Weights of a small GPT-style language model, trained from scratch on English Wikipedia.
Size: 10 layers, width 64, 3 heads of 32, MLP 256 GELU, vocabulary 4096, 0.872M parameters.
Architecture: no biases in attention or MLP, tied embeddings.
Training: a variant of SOAP for these matrices, 146M tokens, 2224 steps.
Each number is 50 + 15 x the weight over its row's rms, rounded and kept within 0 to 99. Layers, rows and columns count from 0. The size before them is the row's rms in percent of the matrix's.

# o: layer 3 attention output (transposed), 96x64, rms 0.112, rows 22-31, columns 0-63
# v: layer 3 attention value, 96x64, rms 0.129, rows 23-31, columns 0-63
# q: layer 3 attention query, 96x64, rms 0.155, rows 32-46, columns 0-63
# k: layer 3 attention key, 96x64, rms 0.141, rows 32-46, columns 0-63
o22 072:48 61 75 58 87 65 47 21 58 42 39 30 61 52 41 69 68 28 41 46 32 39 50 59 64 73 25 58 48 68 40 27 65 53 68 48 71 43 50 55 51 64 31 42 61 52 40 45 47 45 49 50 35 59 19 72 53 29 25 23 71 55 40 54
v23 075:54 38 96 38 55 37 45 29 67 61 50 55 67 29 63 38 31 53 34 32 20 28 42 43 41 56 39 74 60 63 63 56 49 52 49 47 49 59 31 51 38 66 54 39 59 50 41 44 41 55 37 43 44 66 82 51 27 36 24 54 08 40 46 50
o23 071:70 29 87 69 43 48 45 62 35 73 50 37 58 37 58 64 31 57 70 54 52 44 67 64 44 69 12 79 61 43 62 61 43 45 44 64 59 54 43 49 45 72 42 38 44 49 45 54 43 71 59 24 65 80 46 83 55 56 35 65 39 68 51 53
v24 080:38 69 35 77 48 47 56 34 53 65 61 72 16 74 77 47 64 33 75 56 55 59 67 29 54 63 57 33 49 47 47 48 81 74 69 43 47 53 51 40 41 35 38 46 64 28 76 47 70 54 62 44 23 27 47 55 54 43 62 49 42 30 57 35
o24 078:39 45 69 41 27 37 30 52 49 49 61 68 31 54 59 38 51 39 76 25 45 45 30 31 64 53 72 39 24 35 58 11 57 48 26 72 48 48 58 37 45 19 28 55 49 55 67 60 60 52 37 61 41 18 38 53 42 47 57 62 46 27 54 31
v25 073:43 70 76 51 46 60 36 55 33 66 42 46 33 37 52 37 66 49 52 30 80 46 64 32 32 53 64 48 81 50 53 48 69 61 62 28 62 47 46 32 58 32 61 68 90 35 57 73 41 39 82 30 47 26 57 52 65 33 34 60 42 46 64 46
o25 073:57 45 69 49 35 67 44 46 36 61 50 40 35 20 53 15 75 62 74 28 79 41 49 26 51 58 62 68 63 61 63 31 70 36 64 34 61 33 60 45 31 36 39 53 73 41 37 43 29 38 57 44 31 57 49 34 69 42 29 30 41 46 60 44
v26 090:47 15 65 56 52 45 89 37 69 48 41 41 50 51 63 77 49 38 52 48 40 38 48 81 49 76 57 38 44 48 74 26 62 66 49 39 73 46 27 60 54 60 27 45 33 66 53 58 40 38 52 76 69 36 50 79 47 40 53 70 27 61 49 52
o26 081:54 37 48 58 61 49 76 51 52 32 34 48 54 47 63 63 47 37 59 55 43 55 43 74 61 72 58 51 50 50 90 45 81 59 63 33 44 43 29 70 60 63 41 43 10 70 34 30 32 19 60 51 65 45 36 70 40 38 67 49 27 60 44 35
v27 082:67 63 46 62 73 45 23 41 51 51 41 41 59 58 30 60 35 59 28 29 39 38 27 11 44 54 72 49 63 18 58 40 59 43 70 26 42 51 55 60 31 81 53 49 62 50 61 63 44 73 54 70 53 57 58 51 24 45 76 47 44 46 31 35
o27 071:41 41 47 76 77 49 30 38 21 49 59 66 36 67 34 52 58 54 55 62 24 54 55 30 12 63 69 44 26 16 65 41 53 40 44 41 50 69 65 62 36 75 54 39 65 50 36 57 36 47 32 43 38 80 52 69 48 48 46 52 44 51 31 40
v28 084:38 43 40 35 43 31 45 28 47 64 67 52 42 66 66 30 42 60 50 70 49 34 47 54 58 22 69 79 59 66 26 62 64 80 37 33 65 80 20 46 63 58 68 50 71 34 51 37 52 43 71 38 58 45 76 40 45 31 43 40 36 49 58 64
o28 076:33 23 47 37 35 38 26 38 34 66 74 28 42 53 45 52 55 75 68 62 64 31 62 45 55 30 31 67 53 60 35 41 71 56 39 52 87 63 26 54 67 58 68 50 74 68 63 26 41 42 62 26 64 42 53 43 61 38 61 64 44 57 57 62
v29 074:45 54 47 38 77 57 37 45 65 03 67 48 57 67 41 70 24 37 40 54 53 46 40 12 60 45 50 42 39 31 51 70 40 69 47 68 54 48 43 51 54 71 44 80 43 35 48 53 39 34 48 42 41 55 37 62 47 71 64 32 26 62 34 23
o29 073:31 72 64 38 64 49 56 58 30 08 56 50 85 56 72 50 47 38 33 59 42 68 38 42 50 45 60 65 43 34 51 47 38 56 48 83 77 68 70 58 46 60 36 53 57 66 39 64 38 32 43 58 69 47 68 74 69 30 42 45 27 59 38 51
v30 076:65 83 08 47 53 52 41 63 58 53 45 60 48 71 37 41 58 54 58 48 43 65 67 35 55 46 35 63 23 52 45 62 45 33 48 77 48 43 38 51 51 65 44 45 49 27 58 31 07 17 20 49 56 36 34 52 37 59 45 66 46 58 31 37
o30 078:50 94 35 50 73 47 55 58 68 66 70 61 59 84 33 35 60 47 65 47 26 71 53 40 47 22 64 60 65 57 57 64 51 64 49 60 40 94 50 52 53 76 50 44 66 54 70 51 55 49 58 73 48 32 62 61 53 54 52 74 56 43 60 48
v31 074:57 82 40 47 56 30 50 58 41 78 71 86 56 27 61 43 54 40 49 44 55 55 52 21 47 79 42 63 55 71 67 32 82 53 43 66 68 47 41 42 40 73 36 47 63 29 68 38 41 48 50 41 51 50 50 27 66 55 33 50 49 22 34 59
o31 065:55 58 58 64 41 21 41 73 07 66 76 72 61 46 52 66 44 43 50 52 44 28 35 31 59 35 46 72 58 56 69 32 53 42 36 64 47 51 57 50 52 63 48 49 69 30 32 49 60 57 49 45 70 38 34 30 41 59 30 93 52 31 38 60
q32 095:43 68 46 44 65 59 67 31 38 45 19 58 74 59 57 25 56 53 48 60 31 90 52 27 41 38 63 46 66 60 75 40 58 46 47 41 71 58 36 54 41 54 29 85 78 36 75 46 41 40 61 45 43 42 62 33 40 41 58 26 36 50 57 60
k32 088:42 36 59 13 43 57 60 51 44 47 56 59 72 44 43 59 48 50 52 53 37 35 52 62 52 72 67 67 76 57 40 63 44 39 67 48 64 39 57 72 36 43 36 25 69 23 67 43 18 38 71 81 80 72 54 59 58 47 70 53 54 39 72 47
q33 066:61 69 14 56 60 41 44 48 72 45 25 41 49 68 77 67 36 37 71 52 24 54 52 29 38 30 55 61 48 22 47 60 15 58 53 48 64 48 40 80 62 42 35 39 45 25 58 52 61 53 35 61 36 59 60 30 61 51 61 61 29 45 33 41
k33 083:16 58 50 24 52 34 66 64 53 56 54 33 52 25 35 58 22 54 40 48 59 50 52 45 54 71 38 39 63 40 47 52 45 27 38 41 41 21 51 48 66 46 74 15 45 58 76 71 77 39 41 47 63 68 62 30 62 69 59 50 73 32 44 60
q34 085:64 49 28 69 46 72 41 51 60 58 45 64 35 86 38 51 40 32 67 37 72 66 63 55 63 24 54 39 50 55 53 58 55 44 65 67 42 14 41 60 37 41 48 42 78 39 66 40 68 76 48 28 55 24 34 64 75 70 61 51 45 56 67 46
k34 094:48 39 57 26 57 50 49 61 30 44 47 48 37 65 32 46 46 56 41 75 83 70 39 69 63 53 46 45 44 64 45 41 72 49 52 60 81 34 39 45 36 42 45 55 94 52 49 18 64 25 66 50 56 63 49 57 45 05 45 59 33 44 50 56
q35 098:47 58 67 66 47 47 25 63 68 51 71 67 83 32 33 23 42 46 58 36 47 48 59 40 47 41 40 20 50 33 76 61 56 49 62 65 69 46 74 26 55 68 56 35 47 66 40 64 67 58 31 47 20 35 55 22 34 35 41 48 64 48 56 66
k35 110:37 67 33 67 59 49 23 62 60 39 62 42 57 56 50 43 37 65 70 60 70 63 82 80 16 39 30 57 59 38 64 81 55 64 33 48 74 61 38 41 35 56 64 51 43 49 55 58 49 82 56 38 28 40 27 58 50 67 46 51 33 60 36 60
q36 091:51 48 33 46 44 48 94 52 60 32 63 64 29 53 41 44 66 40 66 45 62 36 16 25 43 54 26 36 54 70 55 52 42 60 57 44 53 30 36 39 47 36 36 37 55 39 53 61 58 65 33 87 55 57 57 72 62 52 20 79 43 32 60 43
k36 085:76 44 55 55 35 35 52 43 67 52 58 57 54 42 71 67 17 39 51 56 60 39 51 76 34 36 23 93 30 30 42 51 30 45 50 48 56 58 51 25 53 36 57 86 33 77 53 51 54 57 55 42 56 40 50 26 53 32 37 64 55 68 37 38
q37 095:54 18 50 71 36 34 50 56 24 53 43 68 44 87 73 38 46 57 67 51 52 51 63 60 51 69 41 48 48 73 47 58 71 53 50 39 52 78 47 70 63 36 54 50 78 49 54 66 47 35 16 64 36 51 34 49 48 22 52 23 62 46 73 55
k37 093:45 87 15 45 66 58 42 70 43 38 55 56 38 36 59 49 32 51 52 69 36 49 61 62 54 56 37 56 31 59 58 40 12 81 21 50 72 56 38 30 37 66 48 64 50 51 42 55 52 68 62 18 48 27 61 42 50 38 64 52 49 47 30 30
q38 088:68 55 43 41 40 72 48 54 45 63 65 45 31 42 47 10 57 69 49 56 73 51 66 54 29 46 48 67 73 78 54 76 61 43 48 32 39 29 37 24 56 61 53 55 67 74 56 36 67 38 53 36 37 63 54 14 62 57 36 34 63 34 65 43
k38 108:56 49 86 43 62 63 81 58 70 33 48 51 20 45 79 54 39 65 36 53 37 32 55 60 58 83 56 48 60 52 38 43 72 36 60 61 38 40 27 45 22 44 41 51 63 50 18 44 42 57 52 61 73 34 44 66 33 48 70 56 43 68 46 34
q39 093:62 45 54 54 39 41 25 70 72 18 58 67 41 49 60 64 32 43 67 71 56 36 70 49 33 33 61 42 52 57 54 46 23 47 51 44 52 59 51 63 59 34 38 44 52 90 40 78 63 34 43 12 42 43 33 47 59 78 31 40 37 57 32 53
k39 091:36 49 56 31 54 64 15 60 47 34 42 40 55 41 34 79 41 29 37 34 41 47 59 44 52 36 38 34 44 70 40 73 56 71 39 56 42 13 72 18 37 51 45 58 41 61 62 56 59 54 49 41 75 11 42 46 35 56 29 68 54 56 41 44
q40 092:44 78 64 24 41 18 51 45 38 51 24 41 56 42 57 48 64 54 38 52 50 65 50 46 65 30 51 41 63 16 45 51 52 54 50 25 53 49 32 42 61 43 21 28 53 34 13 64 40 50 36 61 33 62 58 60 34 78 45 18 58 36 52 45
k40 100:78 68 46 34 49 45 42 39 36 49 77 58 45 35 18 52 46 54 35 25 53 41 08 56 29 68 50 49 52 37 41 62 46 60 49 27 37 64 66 51 48 60 67 54 47 25 48 68 45 73 33 20 51 43 39 56 51 76 39 80 54 54 39 64
q41 084:35 63 35 39 58 65 39 57 61 75 77 54 59 66 49 39 70 63 60 61 54 55 25 37 29 45 46 31 72 42 42 36 62 36 53 48 49 56 63 49 68 30 93 59 34 72 61 47 69 54 40 58 49 85 76 45 47 37 51 52 58 57 75 30
k41 082:34 58 25 50 55 52 77 00 66 48 35 48 54 55 50 30 45 49 56 42 59 54 56 68 42 53 53 68 32 54 46 43 52 42 38 52 55 29 35 52 37 52 30 13 75 35 32 78 57 49 69 80 39 56 68 58 55 53 40 30 47 61 72 41
q42 085:49 54 40 17 46 63 53 52 56 52 42 57 66 68 51 49 59 62 53 49 52 21 37 38 52 59 65 47 20 73 61 77 62 41 69 59 61 47 46 32 50 29 63 41 34 77 59 20 31 21 45 30 60 50 34 55 54 39 45 26 34 46 56 13
k42 093:53 53 40 36 28 57 41 48 40 44 30 50 62 53 50 28 94 69 43 53 43 68 32 75 63 69 44 54 41 52 61 66 71 48 42 46 64 76 42 20 51 71 56 43 45 63 07 52 27 67 62 49 67 56 64 42 57 42 52 38 31 63 66 52
q43 081:47 52 35 71 63 39 50 73 29 42 36 80 22 43 62 77 57 71 43 64 55 68 34 85 50 43 34 72 31 36 45 58 72 61 29 43 78 49 45 76 50 55 53 55 39 53 53 17 46 38 50 65 44 53 40 63 46 39 67 41 46 59 53 31
k43 102:41 38 56 49 55 27 76 39 54 38 35 27 43 48 29 37 43 66 50 54 33 37 75 35 63 66 59 57 43 63 21 26 17 23 37 52 52 33 45 66 75 55 53 51 49 43 76 48 40 60 46 51 52 78 52 67 48 32 50 51 79 40 79 46
q44 093:47 78 46 53 11 41 47 50 41 62 53 54 52 40 41 45 49 52 59 62 73 60 81 28 38 72 64 41 46 41 63 28 55 43 47 90 47 51 54 39 49 59 51 27 44 77 57 40 42 49 41 52 23 74 57 65 73 53 15 29 36 44 47 41
k44 132:67 55 45 64 29 53 16 54 33 49 72 68 36 65 27 71 46 57 73 32 53 57 61 70 45 29 50 54 39 25 37 86 41 55 31 33 55 75 71 48 53 30 44 53 43 47 47 75 58 58 52 41 73 43 59 42 45 58 54 45 49 82 34 38
q45 088:45 43 31 76 40 58 73 52 46 56 47 64 17 46 42 80 39 42 49 58 56 39 71 50 48 49 56 25 38 40 76 53 14 64 54 80 41 67 37 51 47 44 48 32 65 24 43 46 60 65 22 37 38 54 44 48 37 90 64 47 53 63 50 50
k45 090:38 45 44 30 54 60 31 57 43 39 42 59 62 32 32 33 40 66 29 48 71 39 54 39 88 53 62 52 60 56 48 40 51 33 60 44 50 24 39 57 52 38 45 73 51 52 88 39 54 19 31 29 52 35 60 38 49 46 84 49 58 31 26 26
q46 083:30 39 52 57 30 52 67 38 41 21 48 57 49 57 69 55 37 70 50 51 33 48 56 67 80 54 19 30 51 66 42 43 51 45 60 43 28 56 59 43 64 82 72 38 58 75 20 51 41 60 57 61 69 31 47 66 66 68 29 64 62 47 67 71
k46 105:41 44 65 87 54 58 50 35 73 46 57 81 55 49 61 35 44 66 34 22 58 46 69 50 68 62 55 44 44 53 67 40 59 49 47 54 46 29 47 73 83 63 41 55 88 66 71 35 56 35 54 48 60 48 41 31 41 25 39 39 49 72 62 72